config = dict(
    n_head=9,
    n_kv_head=3,
    head_dim=128,
    vocab_size=8192,
    activation='swiglu',
    positions='rope',
    rope_base=75300.0,
    bias='none',
    tie_embeddings=False,
    init='uniform',
    schedule='wsd',
    batch_tokens=131072,
    train_tokens=1016000000,
    steps=7752,
)
Each number is 128 + 32 x the weight over its row's rms, rounded and kept within 0 to 255. Layers, rows and columns count from 0. The size above them is the row's rms in percent of the matrix's.

# layer 9 attention value, 384x768, rms 0.0276, rows 244-297, columns 0-127
size [103 106 102  97 102  97 103 105 104  96  98  91 103 116 105 102  98 101 107 113 105  94  99  96 103 120 107 120 114 111 106 112 107 106 100 112 100 109 101  95 111 100  93 102  93 109 118  96  99  96 108 108 114 112]
[[ 56 134 103 118  84 143 113 165 131 110 145 146 122 179  91 138 180 162 118 144 122  98  60 123 128  61 143 142 129  95 174  79 106 122 142 153 135 123 130 143 134 157  92 153  92 102 133 139  93 176 100  49 145 151 135 136 201 126 140 146 144 124 216  71 100 145 133  94  46 139 118  92 147 135 177  97 177 114 133 166 107 115 136  79 164 159 181 138  95 117 102 110 164 134 138 104  93 131 139 199 158 134 117 117 167 138 125  77 130 108  81 123 127  82 133 132  92 186 116 152 159 186 113 135 197 149  91 145]
 [168 161 150 125 178 209  99 135 146 139 113 131 144  69 109 121 181  92  83 155 180 102 140 129 112 113 126 186 152 162 125 169  76 129 110  96 112 194 138  49 127  93  71 153 153 143 160 108  77 142 152 147 155 165  75 173 154  86  90 133 130 108 137  84 148  56 137 175 177 122 125 160 128 161 129  84  95 134 136 136 126 126 152 153 140 143 165 124 132 122  99 101 119 110 104 159 144 129  75 121 132 133 106 119 151 132 107 111 152 153 128 139  90 122 103  80  62 172  75 150 119 186 142 140 127 100 134 161]
 [ 92 166  83 159 165 180 147  77 161 164 118 147 108 132 144  71 103 123  89 122 123 130 164  93 174 148 143  99 129 165 125  98 154 112 133 147 126 151 117 136 178 107 105  89 130  71 139 145 119 118 103 129 132 107 100 137 121 162 127 131 159 121 122 119 118  67  78 152 163 133 113 108 103 154 149 120 179  90 148 126 136 115 158 109 182 107 141 180 115 138 122 127 159 102 138 110 120  68 101 141 187  97 113 108 130 161 139 141  95 160  93 101 132 122  69 113 153 112 222  77 139  82  98 117 101  97 127 148]
 [ 68 144 156  62  93 159 174 142 119 103 126 140 108 146 148 163  93 142  59 129  94 194 151 169 159 146 122 118 175 139 120 119 159 120  32 132 143 103  61 184 108 148 166  67 113  51  90  54 125  94 151 198 167 141  83 172 139 110 154 134 164 114 115 137 117 177 174  91  99 105  60 124 109 151 157  83 100 161 180 122 139  96 127  49 129 165 112 133 119  97 148 168 193 101 126  92  81 139 146 117  57 165 147  84 126 102 169 161 107 124 131 136 192 102 135 112 139 115 134 150 127 150  88 163 122 170  94  97]
 [150 109 112 134 152  97 121 112 133 130 148  94 109 187 164 114 157 128 149 139 110 107  88  97 218 101 134 121 154 121 164  99 136 132 129 104 122 113 113 141 107 130 149 173 127 139 151  92 151  93 125 121 100 142 134 169 122 113 134 151 153 142  96 127 110 139  68 110 146 118 157 164 119 160 144 184 163 153 126  87 136 174 163 149 109 113 122  98  92 169  95  97 148 121 103  96 139 104 182 102 115 148 142  87 125  81 115 165 130 171 131 109 126 133 104 167 100 140 158  67 126 113 107  81 161 108 107  82]
 [124 128 122 182 124 108 113 146 155 141 198 124 100 166 165 134 120 180 116 135 112 100 101 114 127 105 140 130 181 178 118 119 148 104  94 123 156 141 190 147  99 172  52 118  72  81 109 107 171  92  86 104 135  55 123 130 140 170 113 186 189 119 119 139 156 160 103 197 130 140 137 139  87 119 123 143 148 153 137  90 122 104 103 137 147  90 144 130 114  93 130 138 144 121 162  79 148 157 116 122 115 168 125 151 163 152 137 179 122  91 105  80 159 147 114 100 155 126 127 186 165  78 110 123  63 150 106 117]
 [144 139  97  72 130 203 165 127 121 174 164 151 128  57 148  71 117 191 115 140  99  80 189 130  77 138  94 149 143 142 105  66 157  98 125 137 112 126  85 117 177 117  94 122 111 128 100  76  85 142 148 135 145 154  88 115 124 127 138 182  72 126 155 133  66 154  91 129  99 145 134 188  85 152 129 122 126 130 206 121 127 121 169 148  75 131 146 115 107 114 149 166 103 170 104 101 102  95 121 123 167 107 126  93  85 206 125 175 152 137 176 116 160 161 126  92 108 149 207 139 128  79 167 147 107 115 110 159]
 [133 106 115 173 157 164 133 125 101 159 160 118 132  97 113 153  50  38 149 161 138 116 122  64  73 155 151 108 233 143 139  56 149 129 103  87 141 105 139 202 117 119 133 113  88  97 129 118 112 103 146 120 121 100 117  85 144 173 134 139 168 166  74 177 169 198  84 101  83 148  77 105  92 126 100  76 133 143 139 188 124 148 163 116 173 152 151 114 127 126 168 126 165 134 159 100 137 117 157 152 158 113  93  95 108 111 178 142 157 118  99 132 211 120 125 120 150  89  83 102 133 163 120 148 173 105 177 112]
 [185 111 115 141 174  60 100 136 125 129 133 189 143 166 120 142 139 140 158 109 142 118  77  88  76 128 150 133 104 100 141 121 102 132  72 139 139  69 115 142  51 127 159 134 109 141 122 165  96 126 121 164 171 101 158 101  84 185  80 133  92 121 148 129 180 204 104 139 177 135 147 174 102  83 156 134 131 124 146 109 120 160 150  93 131 140  86 127 110 190 129 131 138 180 179 134 157  96 108 144 126  67 129 137  95 141 231 114 161 154 139 125 123 169 166 104 154 146 101 166 154  86 143 168  63 117 159 150]
 [150 169 108 116  88 123 138 117  90 100  93 148 113 120 107 142 124 132 125 148 108  73  82 156 135 147 155  86 158 102 163 129 136 111 107 148 115 180 133 140 155  92  53 172 171 122 119 104  93 132  98  14 174 157 142 129 128  86  94  89  74 162 156 150 112 102 117 114 160 154  74 118 228 120 107  72  61 161 103  98 117 155  91 158 167 115 169  76  84 198 145  84 146  88 132 136  99  82 110  86 103 137 110 114 110 154 142 169  87 140 120 120 112 162  99 150 108 150 179 122 119  97 107 130 175 178 151  73]
 [110 118 193  91 115 163 150 154 144 108 145 173  86 130 110 128 196 183 158 165 123 103 113 127 161 167  73  69 137  95 133 165 163 110 117 157 141  52 120 117 157 125 149  89  94  76 116 132 109 110  99 142 110 124 160 114 148 159 152 155 151 116 116 102 103 129 138 123 186 152 129 175 133  99 163 151 130 120  94 184 138 142 129 142 116 130 166 146 138 142 150 170 169 138  94 126 109  69 145  77 108  56 180 131 107 149 152  98 134  91 143 123 100 158 153 121 105 106 145  75 147 111 172 131 143 102 119  88]
 [137 209  79 155 108 118 150 110 164 144 146 121 144 135 135 134 128 139 112 131 155 100 115 161 148 142 104  64 105 136 133  93 152 135 137 139 106  75 148 180 160 102 105 168 136 163 151 132 121 165 161 140 150 139 113 106  99 137 162 129  80 108  96  83 120  93 146 100 153 118 156 219 139  42  98 157  66 163 164 186 159 155 113 108 113 151 112 167 159 160 112 147 102 166 147 102 149  60 177  46 103  63 119 108 102 116 147  96  81 118 125 111  70  69  91 142 125 138 139  79  97 138  82 135 132  83 112 119]
 [140 135 110 111 150 138 141 101  65 120 183 103 135 122 135 116 141 175 101 106 143 179 175 129 191 178 112 125 183 139 149  52 150 143  85 136 126 139 156 160 114 105 119 127 116 166 135 215  68 151 166 129 140 124 182  62  96 110 125 149 120 103 140 195 106 148 134 110 156 130  71 123 137 137 202 206 158  98  68 138 127 132 111 157  89 177 159 134 117 115 163  77  95 176 145 126  88  92 112 151 148 174 121 204  87 120 112 133  83 165 109  75 192 147 141 178 168 132 143 114 111 170 127 142 126 164 159 166]
 [ 83 144 148 100 119  82 112  95 135 107 200 120 130  66 168  62 130 122  54 143 131 176 102 154 103 126 190 129 115 136 104 192 142 122 173 158 143  92 125 142 126 150 144 152 149 101 128 181  99  86 153 112  91 171 146 154  59 119 160 164 120 149 116 161 127 157 158 111  79 148 162 109  81 118 114 129 121 169 163 149 112 161 203 145  99 142 110 145 146 135 124 253 135  49 113  90 142 133 130 153 158  77 129 123 124 193 170 123 130  81 183 118 118 129 119  77 135  83 130  75 152 110 129 132 114 132 136 114]
 [122 181  99 152 104 146 134 132 108 105  56 101 143 158 171 193 106 109 113 110 134 102 122 139 183 152 153  90 121  98 141  61 163 113 125 129 145 155  54 216 173 138 122 102 146 119 115  58  74 193  98 156 132 155  86 157 149 127 148  82 111 146 158 118 150 127 157  96 104 117  62  63 128 130  91  20 168  72 153  92 119 117 135  27 188 129 137 115  87 144 136  95 146 222  89 200  82 168 113  72  93 195 108  99 165 130 139 185 147 156  78 117 133 127 128 138 164 154 138 143 139 145 136 126 128 129 133 184]
 [101 149 107 121 137  86 142  95 128 160 151 112 133 103 140 185 159 105 240 129 142 132 155 107 131 139 202  68 137  97 104 119 134 116 110 134 147 197 174 138 109 118 170 117  87 131 120 119 114 141 106 103  99  99  96 138 114 174  37 106 138 133 121 145 129  77 163 114 144 133 121  84 149 129  96 115 103  69 114  66 119 103 171 137  84 173 134 120 119 225 146 151 148  69 163 166 200 180 149  60 171  74  19 110 157 102 174 173 135  66 142 132 111 119 119  82 150 102 110 111 121 114 128 133 116  86 101  72]
 [106 152 152 102 148 145 146  86 178 178 110 161 131 150  75  94 159  82 108  91 138  93  88 114 203 161 188  76  68 161 132  95 165 115 118 180 121  83 141 120 198 103 107 103 153  69 114 131  93 123 100 144 149 147 112 154 122 151 146 113  93 170 105 115 128 149 132  97 122  98  78 128 106 122  94  78 158  44 190  96 118 138 172  99 127 141 118 137 104 110 143 184 124 110 113 119 200 124  91 106 116 140  82 203 162  95 164 204 139 146  91 174  62 130 121 177 113 158 191 124 121 117 176  94  70 136 141 126]
 [196 107 166  86 130 171 139 121 136 132 131 171 115 115 136 146 143 102 170 187 138 173 123 108 120 112  95 122  66 207 127 175 162 115 106 206 138 159 178  85 125 137 127 120 132  62 146 101 147 144 109 158 147 133 180 129 160 126 161 124 127 168 165 130 176  76  78 111  84 185 121 191 141 123 158  80  90  91 172 141 122 120  93 167 110 124 141 147 143  77  73 141 105  99 126  59  93 106 127 121  48 137 210 100 148 104 110 121 161 151 176 173 184 138  62 117 146 127  63 150 133 101 145 163 102 128  91 117]
 [ 95 135 122 170 104 141 115 116 114 134 131  56 100 136 167 195 157  80  80  98 108 138 123 117 117 173 214 114  98 118 170 108 141 115 198 146 139  97 122 151 183 134 190 168 117 158 133 144  64 179 135  76 103 160  89 104  41 162  94 155 126 144 120 147 109 102 133 104 113 145  72 152 131 118 170 118 172 123 102  88 137 130 167 120 101 163 121 102  90 163 179 176 177 255 172 180 182 128 128  98 174 135 107 170  72 160 191 135 149 112  99 125 100 118 173 145 155  81 112  73 128 215 180 111  73  38 101 126]
 [142 142 110 113 123 138 190  99  76 148 150  67 114 126 125 140 107 118 145  87 169 178 150 131 106  65  83 103 138 176 143 147 150 118  89  10 128 196 203 164  93 132 118 101 159  83 132 143 151 143 130 123 116 107 150 154  93 107 196  91 160 123 130 117 151  50 124   8 113 111  87  63 148 137 121 130 135 154  90 115 142 142 129 101 150 150 130 146 123 169 145 122  46 199 189 143 147 148 108 113  86 130 132 150 128 138 160 136 175 142 153 109 198 103 139  31 133 195 139 160 125 171 143  84 136 106 125 113]
 [135  71 178 153 122 118 166 130 160 132 109 104 134 140 110  98 151  86  65 195 109  38 108 120  87 183  63 118 116 132 138 218 135 113 160 148 128  20  95 113 144 137 146  91 129 125 111 141 168 129 115 156 149 156  92 166 135 105 120 142 132  80  75 146 126 117 116 102 145 136 150 112 128 126 126  62 109 132 159 155 132 112 120 176 147 145 116 131 154 114 120 162  77 127 129 130 210 238 119 104 130  89 217  89 119 116 120 110  74 146 133 116  54 128 107 130 157 194 105 103 139 145 108 111 121 131 149 169]
 [ 60 102 153  81 109 150 116  73 124 116 133 148 133 123 111  99  58  61 158  97 123  78 143 118 126 131 142 107 155 139 181  80 106 127 104 144 127  95 108 125 184 112  86 166 164  92 144 106 103 110 127 174 153 132 141  77 146 123  98 100 147 151 116 147 137 111 155  75  90 158 171  69 140 114 133  79 121  60 141 125 131 124 155 151 134 169 134 129  95 121 168 109 112 130 141 119 175 170 123 117 139 121  72  99 144 162 156 149 163 146 129 109 136 123  89 142 116 107 108 183 126 108 135 122 140 125 183 157]
 [135 157 170 174 113 130 134 113 152 159  51 177 124 139 137 126  31 135 124  63 122 160 118 131 212 137 154  99 108 115 114 112 108 100  83 171 134 152 135 155 152 108  94 152 131  80  79  86 173 126 110 122 120 141 171  63 104 184 130 162 134  94 177  68 129 107  65 148  79 156 125 118 117  99 160 144 122  43 143  98 108 125 219 109 135 174 130 110  99 164 141 118  44  77 119  77 200 233 133  76 105 101 129 107 147  90 177 172 104 118 123 166 115 143 162 107 176  91 125 145 139 142 175 125 112 122 107 116]
 [148 114 121 127 139  37  99 122 151  81 191 115 150 193 104 141 138 176  69 124 122 150 109 100 123 145 164 169 120 123 102 124 155 138 187  86 127 124 123 173 197 103 111 117 113 180 133 162  84  80 135 142 152 135 170 143 115 131 130 109 100 111 134 159 127 129 160 108 121 100 171 111  91 133 129 118 152 130 150 140 135 143 134 154  76  75  90 117 120 100 110 170 118 171 137 144  72 104 132 136 129 104 204 192 151 141 154 144 189 111  92 176 151 158 120 146 136 124 137 145 120 109 118 111 134 103 127 160]
 [117 151 107  67 147 169 117 110 106 144 187  71 122 105 130 130  88 131 190 117 173 122 109 173 148 147 171 129 170 140 155 129 116 140 181  95 138 136  98 125 124 122 102  80 109  91 145 144 108  78 101  75 158 164 104 123 100 159 129  83 160 113 118 138 136 101 154 125 109 100  99  99 119 108 117 129 145 196 125 139 119  97 150 109 144 104 156 182  85  80 114 190 127 131 205 106 131 154 138 184 167 145 140 109 119 153 184 118 130 138 163 132 136 113  84 152 137 173 176 142 117 114  70 106 114  74 106 175]
 [164 117 146 107 127 141 129  79 155 165 108 206 138 134 186  96  96 118 102 123 112 212 129 135  98 192 136 140 136 137 168 140 120 120 119 142 137  83 246 104 199 147 200 148 195 156 128 142 166  94 177 125 152 105  89 146 138 118  98 132 123 108 114 134 143 166 159 146 100 131 174 145 118 129  92 163 129  98 113 153 136 163 224 162 137 120 136 145 203 136 155 111 138  85 136 114 156  77 119 142 206  94  19 169 107 106 148 164 133  88 120  95 132 128 162 169  91 126 133 125 145 156 147  91 108 150 138 106]
 [ 82 116 169 129 120 124 156 136 155 103 113  97 160 151  70 115 107 121  82 124  90 117 127 155  70 148 114 117 116 166 119 143 153 143 136 118 116 117 123 194 146 158 134 107 164  87 144 160 130  59 145 194 112 114 118 131  75  89 139 120 117 129 146 149 114 138 147 123 180 108 126 154 125 131 159 117 112  63 146 144 136 143 255  72 142 153 128 117 179  60 115 100 120  83 127 143 100 162 137 155 121 101  48 150 138  82 147  89  91 124 220  70  94 143 141 145 133  88 144  93 113 138 114 195  82 131 122 191]
 [108 155 150 125 133 174 120 116 132 134 163 139 139 115  74 144 135 157  99 181  69  73 147 116  86  70  65 110 215  86 135 119 143 132 146 152 112 157 109 163 158 118 108 121 164  74 107 140 129 140 131 130  76 135 220 117 100 115 156 150 124 105 129 152 124  60 101 129 149 153  41 132 153 130 162 154 101 159 163 135 133 110  87 147 113  88 118 139 118  85 114 171 132 139 151 139 104 160 151 115 137 158 120 124 146 143 168  67  61 174 102  88 117 117 119 168 182 128 148 131 132 105 101 160 122  90  90 131]
 [149 117 150  65  99 126 184 164 151 163  36 140 130 158 178 189 143 184  66 132 129 100 135 119 180 177  89 131 124 134 109 139 127 134  81  93 124 134 188 173 203 125 150 153 129 117 151 136 151 146 138 136 168 160 133 124 140 118 131 112  97 136 105  85 121  82 143 102 111 112 197 155 115 130 115 121 138 120 125 173 123 143 185 113 167  89 125 107 137 100 131  95  90 102 140 144 158 118  92 133  73 101 189  98 174 142 126 164 123 140  51  92 132 135 130 136 106 150 136 164 141 171 139 130 174 170 151 105]
 [123 139 101 181 153 186 225 127 155  91 108 108 127 152 168 204 154  82 141 156 150 139 138 156 110  60 131 157 112 166  89 187 143 134 125 112 137 139 153  93 120 145  98 131  91 135 141 134 119 138  50 129 125  86 139 130 122 128 159 108 136 124 120 129 157 172 141  66 124 115  40 158 116  79 110 101 123 193 122 115 132 118 145 112 136 137 142 168 118 130 103 132 133 159 160 108 176 113 151 140  81 123 110 162 130 174 166 150 139 126  92  92 208 110 148 121 136 148 141 223 144 128  63 152 127 160  96 130]
 [106 158 141 166 144  86 140 150 151 106 123  67 149 111 117 143 176 116 153 216  90 125 155 127 148 140 135 133 127 121  95 106 141 138 138  76 143 115 113 164 152 132 158 135 101 134 141 145 122 168 133 168 103 149 124 109 124 117 105 132 146 127  75 143  95 135 129 133 195 134 148 123 160 121 151 132 160 160 131 120 114 170 136 180  83 136 105 141 165 199 149 174 162 135 135 162 207 164 102 158 100  89 129 163 132 193 112  97  94 217 151 190 174 125 153  88 148 166 122 138 135 152 102 173 141 101 132 159]
 [169 118 173 147 116 117  93 116 132 134  81  77 110 153 149 108  73 104  99 111 138 135 110  79 149  92 144 154  70 153 156 110  72 139 124 122 119 115 102  69 157 109 103  98 130 101 146 152 147 165 106 155 117 132 123  78 152 196 142 155 183 120 107 163 119 123 115 102 122 157 115 156  98 117 145 143 116 169 181 148 110 103  83 137  94 152 107 178 113 108 117 166  70  82 131 154 162 117  97 177  78  97 214 109 104 207  82  68 179 154  94 224 191 108 167  88 163  96 132 125 150 136 132 111 103  81 129 136]
 [138 104 146  79 121 146  97 140 121 136 107 108 137 134  83 146  92 170  89 126  96  62  68 145 133 149  81 147 115 156 114 116 130 113 113 148 117 172 142 137 219 101 119 154 123 175 125 149 119 124 155 147 145  89 151  60  58  67 107 135 120 112 144 102 122  79 108 176  64 139 182 107  90 164 129  89 180  60  91  55 137 163 149 107 108 101 123 133 108 172 157  92 128 172  77 131  92 142 191 143  98 146 145 109 121 154 185 130 109 138 121 103  92 126 108 168 166  94  95 141 122 125  76 124 132 114 149 152]
 [171 165 110 138 132 113 138  66 149 163  75 130 141 132  89 104 102 105  88  97 149  98  67 113 139 115 132 144  87 120 150 127 121 116 152 109 118 132 136 152 183 113 118 122 130 131 137 106 152 233  79 133 170 131 144 145 153 129  97 114 170 108 132 121  75  73 119 140 125 112 106 144 125 130  87 129 105 105 180 178 129 106 115  84 150 133 125 150 114 177 194 129  85 131 151 156 111 120 104  87 122 134 155 100 160 200 162 111 186 149 177 155 132 157 146  71 148 141 131 139 142  97 127 108 105  54 133 148]
 [122  96  99 151 144 110 153 180 135 107 134  93 120 105 120 193 137 113 196 104 125 191 132 183  86  74 176 140 104 106 152 154 152 137 135 110 127 104 102 142  80 134 105 143  84 141 165 158 121 179 125 141 117 113 162 127 133 190 107 116 132 109 188 165 169 215 135 123 189 135  64 135 103 137  99 105  86 147 180 103 145 141  20 116 138 119 148 126 127 112 129 112 180 121 128 124 209  45 173  64 121 117 208 171 140 123 155 102 174  56 127 171 106 136 127 134 133 103 101 142 110 140 115 121 106 132 152 134]
 [142 141 200 118 122 159  66 128 156 120 109 180 142 166  97 104 134 111  54 146  68  96 153 115 119 114 106 142 159 104 142 148 103 149 134 168 134  81 155 174 145 137 162 146 113 185 122 110 131 129 162 137 133 123 106 154 180  75 152 104  91 159 160 135 109 135 137 248 181 152 196 169 129 130 108  80 150 165 158 201 135 159 157 125 113 116 121 131 156 143 167  63 129 133  83  98 140  92 126 146 105 185 107 143 152 197 102 141 116 159  76  82 143 138 151 119 108  73 109 193 135 158 135 100 150 153 186 111]
 [132 108 146  98 110 139  93 142 159 126 126 222 129 137 136 147  77 118 214 153 139 124  71 183 145 147  96  89 149 123 130 202 114 114  96 165 142 152 164 144 142  99  94 129  92 160 180 124 154 149 131 117 201 143 106 145 148 112 119  98 154 123 161 106 111 126 127  73  46 103 124  99 111  71  84 130 173  98 109 129 116  90 167 131  94 167 136 125  67 149 127 138 115  96 119  56 151 181 153 114 134 135 109  99 149 133 135 165 135 132 164 140  93 134 100 142 130 107 148 174 124 152  78 103 114 116 151  65]
 [132 142 129 115 122 154 129 183 119 123 144 189 139 122 109 146 174  94 148 106 126 175 153 136  75  54 150 101 144 123 113 144 144 145 137 126 138 159 124 109 100 109 179 116 111  83 120 157  85 207  82 108 121  88 125 115  60 111  85  95 152  85 192 112 160 159 173 147 127 150  59 102 185 155 109 138 171  67 155 154 121 119  94 146 164 165 127 142 195 157 157  92 166 112 101 100 149 136 114 149 101 143  65 182  96 153 209 113 130 168 207 126 168 102 146  86 114 146 142 139 107 136  63 135 109 129 144  90]
 [ 71 130 135 124 121 112  96 144 155 145  43 130 115 126 103 162 161 104  42 160 111  77 100 164 119 100 153 135 147 122 195  93  94 129  93 130 141 146 111 143 145 163 124 144 134 190 120 169 102 182 114 216  88 119  76 108 179 138  41 122 143 138 168 155 124 166 140 136 179  92 135 167 187 125 119 142 156 107 172 147 121  48 141  73 150 103 124 110 161 116 137 100 133 180 122 201 114 141 142 130 119 166  99  71 153 119 150 131  92 179 101 130 118 138 113 160 168  89  97 107 124 142  85 177 166  72 186 120]
 [ 90 163 135 121 140 142 150 132 106 144  84 102 128 129 148  97 116 107  86 127 121  98 174  98 190 154 137 149 139 150 140  75 159 135 122 102 136  83 175 179 179 123  96 155 117 201 119 139 103 114 131 119 111  99 120 145 130  78 136 125 142 111 147 136 148  46 126 156 181 144 121  96 153 115 117 109 124 102 127 116 120 123 162 125 188 134 152 129 131 137 164 116 162  96 124 191 135 119  77 153 169  83 104 173 183 192 118 192 158 194  82  75 108 138 125 148 150 160 133 107 130 152 201 145 158 114 230 143]
 [149 138 170 179  97 112 127 142 146 113 115 101 137 130 192 143 129 104 163 103 145 149 122 135 140 153 122 136  90 153 137 145 112 142 154 129 125  69 201 175 181 151 118 145 176 147 140  78  83 113  95 155 163 155  94 118  85 136  89 133 150 154 142 133 110 116 207  99 190 125 141 143 150 125 144 120 127 200 144 154 131  36  97 142 136 110 112 127 122  36 123  93 170 182 114 150  85 109 140 138 131 118 109 100 149 217  91 139 204 160 106  80 125 126 129 149 145  95 122 146 124 116 129  97 114  63 175  62]
 [135 140 111  91 116 185  70 111 162 135  98 151 117 155 203  63 123  86 110 152 117  71  91 150 159 141 159 137 120 134 162   6  49 123 102 205 150 119 109  49 160 111  82 105 149 104 118 108 138 103 116 111 110 156  98  90 144 140  75 144 126 114 153  89 110 161  56 188  80 135 107  80 122 105 134 112 196  93 120 125 129 109 171  83 153 139 123 156  92 161 115  94 182  87  53 132  50 120 156 109 109 128  79 131  91 153  89  97 166 121 149 175  79 156 104 103 133 119 161 125 145  84 144 124 143  93 128  89]
 [117 163 131 131 128  60 118 137 113 145 152  81 118 147 134 154 157 123 108 105 121 146 129 135 160 119 141 145 145  83 144  87 160 131  60 126 139 204 101 156 132 121 105 131 108 113 163 131  97 134 136 122 119  85 163  97 135 137 117 136 147 118 125 132 113 120 174  93 119  61  63 121 135 156 119  84 118  79 106 178 117  88 108 154 115 149 105 121 150 109 173 134 116 155 143 124 149 157 151  73 168 129  98 123 197 139 122 149 114 103 113  94 161 146 108 148 107 104 129 109 113 157  60 119 154  91 119 136]
 [157  99 154  46 100 101  99 167 147 105 187 142 129  94 123  97  97 163 106 114 148 166 106 145 151  85 137 127 138 170 127 106  86 112 133  59 136 105 186 115 169  91  32  64 193 163 121 106 140  62 122  89 187 118 186 115 115 146  87 121 134 162 152 129 148  80 155 149 116 173 149  98 137 121 148  89 115 109 151 100 114 118 157  82  95  68 129 118 160 167 101 179 119 129 151 116  58 156 133 158  78 124 106  86 149 161 132 160 166 182  79 147 177 155 169  89 105 106 134 135 137 111 131 100 135 185 136 121]
 [171 132 114 139 113 161 100 175 145 131  87 129 134 162 151 115 108 144 179 185 140  86 118 122 119 186  90 142 128 165 149   0 157 120 117 173 139 134 122 110  67 111 180 118 117 107 163 129  91 141  64 119 186 144 119  95 153 166 131 120 141 146  87  43 103 156  99 147  31 119  74 105  94 113 162 198 188 149 127 139 129 119  98 170 149 222 115 111 119 144 120  88 111 101 110 163 115 140 162 159 119 126 140 188 111 149 111 160 162 116 133 125 108 125 118 155 180 148 138 129 116 121 154 105  74 141 162 135]
 [135 156 113 142 111 147  99 172  59 165 153 120 118 103 102  47 118 126 129 109 138 140 139 101 112  88 119 114 114 137 128 122 134 103 135 182 133 155 124 167 108 120 151 115 145  57 103 140 125  83 123  83  71 150 138 114 127 129 156 139 190 139  83 142 100  76  77  92 178 164  82 139 114 113 179 166 145 167  50 123 126  68 126 138 110 159 107 162  99 137 137 194  48  93 152 175  82 215 147 153 164 112 169 159  89 103 141  90 160 135 136 121  86  99 123 149 176 126  88  91 140 126 198 178 131 156  92 124]
 [104 161 131 242 149  58 140 102 150  82  73 156 145 169 161 109 151 108  71 120 149 158  70 144 103  78 132 108 105 232 118 148 168 127 175 140 120  89 112 156  96 167 130 159 143 139 128 181 118 127 128 156  63 156 133 140 153 184 178 141 133 159  92 106 101 124 165 108 103 123 128 161  65 123 107 129 138 190  78 155 134 133 174  99 125 159 116 122 131 188 124 133 143 123  96 131 103 129  83 141 147 133 166  79 154 122 124 117 158 130 125 139 138 146  80  82 131 179 114 124 132 166 176 103 176 136 137 154]
 [119 150 120 159 145 122  76 107 111 134 102 136  97 105 128  51 118 182  95 105 128 131 112 121 132 130 141 137 176 127 179  81 119 128 140 100 121 117 111 132 118 127 158 135  65 249 160 143 187 105 153 130  74 110 133 152 185 107 115 150 152 143 101 156 114 145 117 190 180 138  78 158 128 117  87  90 171 150 158 169 127  82  81 114 112 180 141 130 141 171 178 131 115 148 129 156 146  72  93 161 168 154  73 144 111 119 107 166  76 135 132 136 133 125 121 158 137  89 145  86 143 146 145 191 100  85 147 101]
 [117  74  71 157 143 128 148 114  86 146  66 183 135 129 147 159  97 133 142  99 136 108 138 129  45 100 103 162 120 135 177 120 119 118 140 181 138 126 136 103 128 142 104 145 169  92 138 126 135 183 171 119 145  96 127 113 134 125 106 157 112 118 140 131 153 153 107 133  84 132 104 155 137 170 110 121 126 120 105  95 134 105 161  99 125 121 153 160 127 127 122 101 153 141 142  73 119  99 131 160 163 115 112 155 122 123 144 155  94 104 134 119 142 112 178 159 109  85 164 108 135 156 110 103  78 162 140  88]
 [199 166 165 155 176  16 153 145 113 140 174  73 135  64 160 182 208 177 168 104 143 158 158 134 176 132  68 139 111 119 117 142 204 113  97 132 134 123 158 101 110 102 156 160 183 110 150 111  61 103  88 109 107 125 159 138  93 110 154 150  89  84 153 109 175 120 145 129 126 108 103  96  97 150 155  74  80 133 113 131 144 124 160 135  78 119 168  91 177 160 113  90  74 124 125 140 132 136 142 101 152 114  77 145 130 101 128 171 147 124 132 144 148 148 125  95 138 155 155 156 133 125  97 135 111 193  77 163]
 [150 123 118  48 127 131  31 155 154  59 109  85 141 125  69 129 121  95  76 138 118  54  78 119  90  89 120 151 122 100 127 103 142 125 170 131 135 162  87 131 132 139  86 101  84 121 140  94 114 139  63 178 121 172 117 146 166 114 125  84 120 104 171 162 123  87 151 139 104 114 188  95 143 166 102  84 113 154 197  82 139 121 129 115 149 136 129 112 125 103  55 216 138 111 106 131  42 144  83 101  63 121 155 112 173 162 141 150 136 132 123 207 119 171 163  81 153 162 164 152 110 136 108 158 126 145 132 140]
 [ 96 118  77 127 100  99 141  60 191 115 135 174 148 146  92  87  83 145  89  60 147 139  98 112 121 153 168 112 140 136 131 106 135 104 158  81 119 147 144 114 155 121 124  83 103  81  92 139 121 165 101  89 193  96 187  99  18 133 108 127 132 112 136 127 139 174 120  71 145 152 130  88 136 149 141  98 111  86  41 175 128 118 137 113 156 129 116 137 108 129 213 152 135 153 138 100  65 134 139 140 130 124 109  91 111 136 162 102 132 135 159 173 127 108 172 124 120 132 138 136 156 137  51  73 114 124 144 197]
 [154 129 185 144 141 168  79 132 103 124 139 204 115 135  78 143 159  92 165  96 106 228  96 151 119  30 106 152 169 129 153  70 172 132 127 114 121 172 157 117 123 110  98 132 129 129  93 131 130 119 134  79  80 125 173 170 154 144 197 168 103 121 160 109 113 115  83 137 130 128  90 151 117 137 161 181 134 143  94  97 129 149 101 130 115 179 132 124  92 180 128 103 161 127 113  79  99 177 138 138 131 145 131 148 154  63 122 115 169  82 133 152 124 139  51 154 157  96 117 111 116 165 180 165 147 232 132 150]
 [ 95 141 115 124 139 105 102 124 149 133  60 192 147 160 111  79  60 137  74 102 137 100  78 130 134  86 131 102 162 144 182 104  88 127 150 139 137 102 121 125 249 100  73  94 171 105 133 146 144  66 133 161  99 124 128 194 109 177 140  79 157 108 120  82 115  83 166 135 124 142 204  51 123 153  86  83 159 104 131 106 113  82 140  93 163 122 132 149 121 145 119 158 136  90 108 132  56  86 111 181 118 109  91 151 135 146 150 103 106 148 116 130 112 132 119 118 143 175 130 142 152 116 135  95 125 164 112 132]]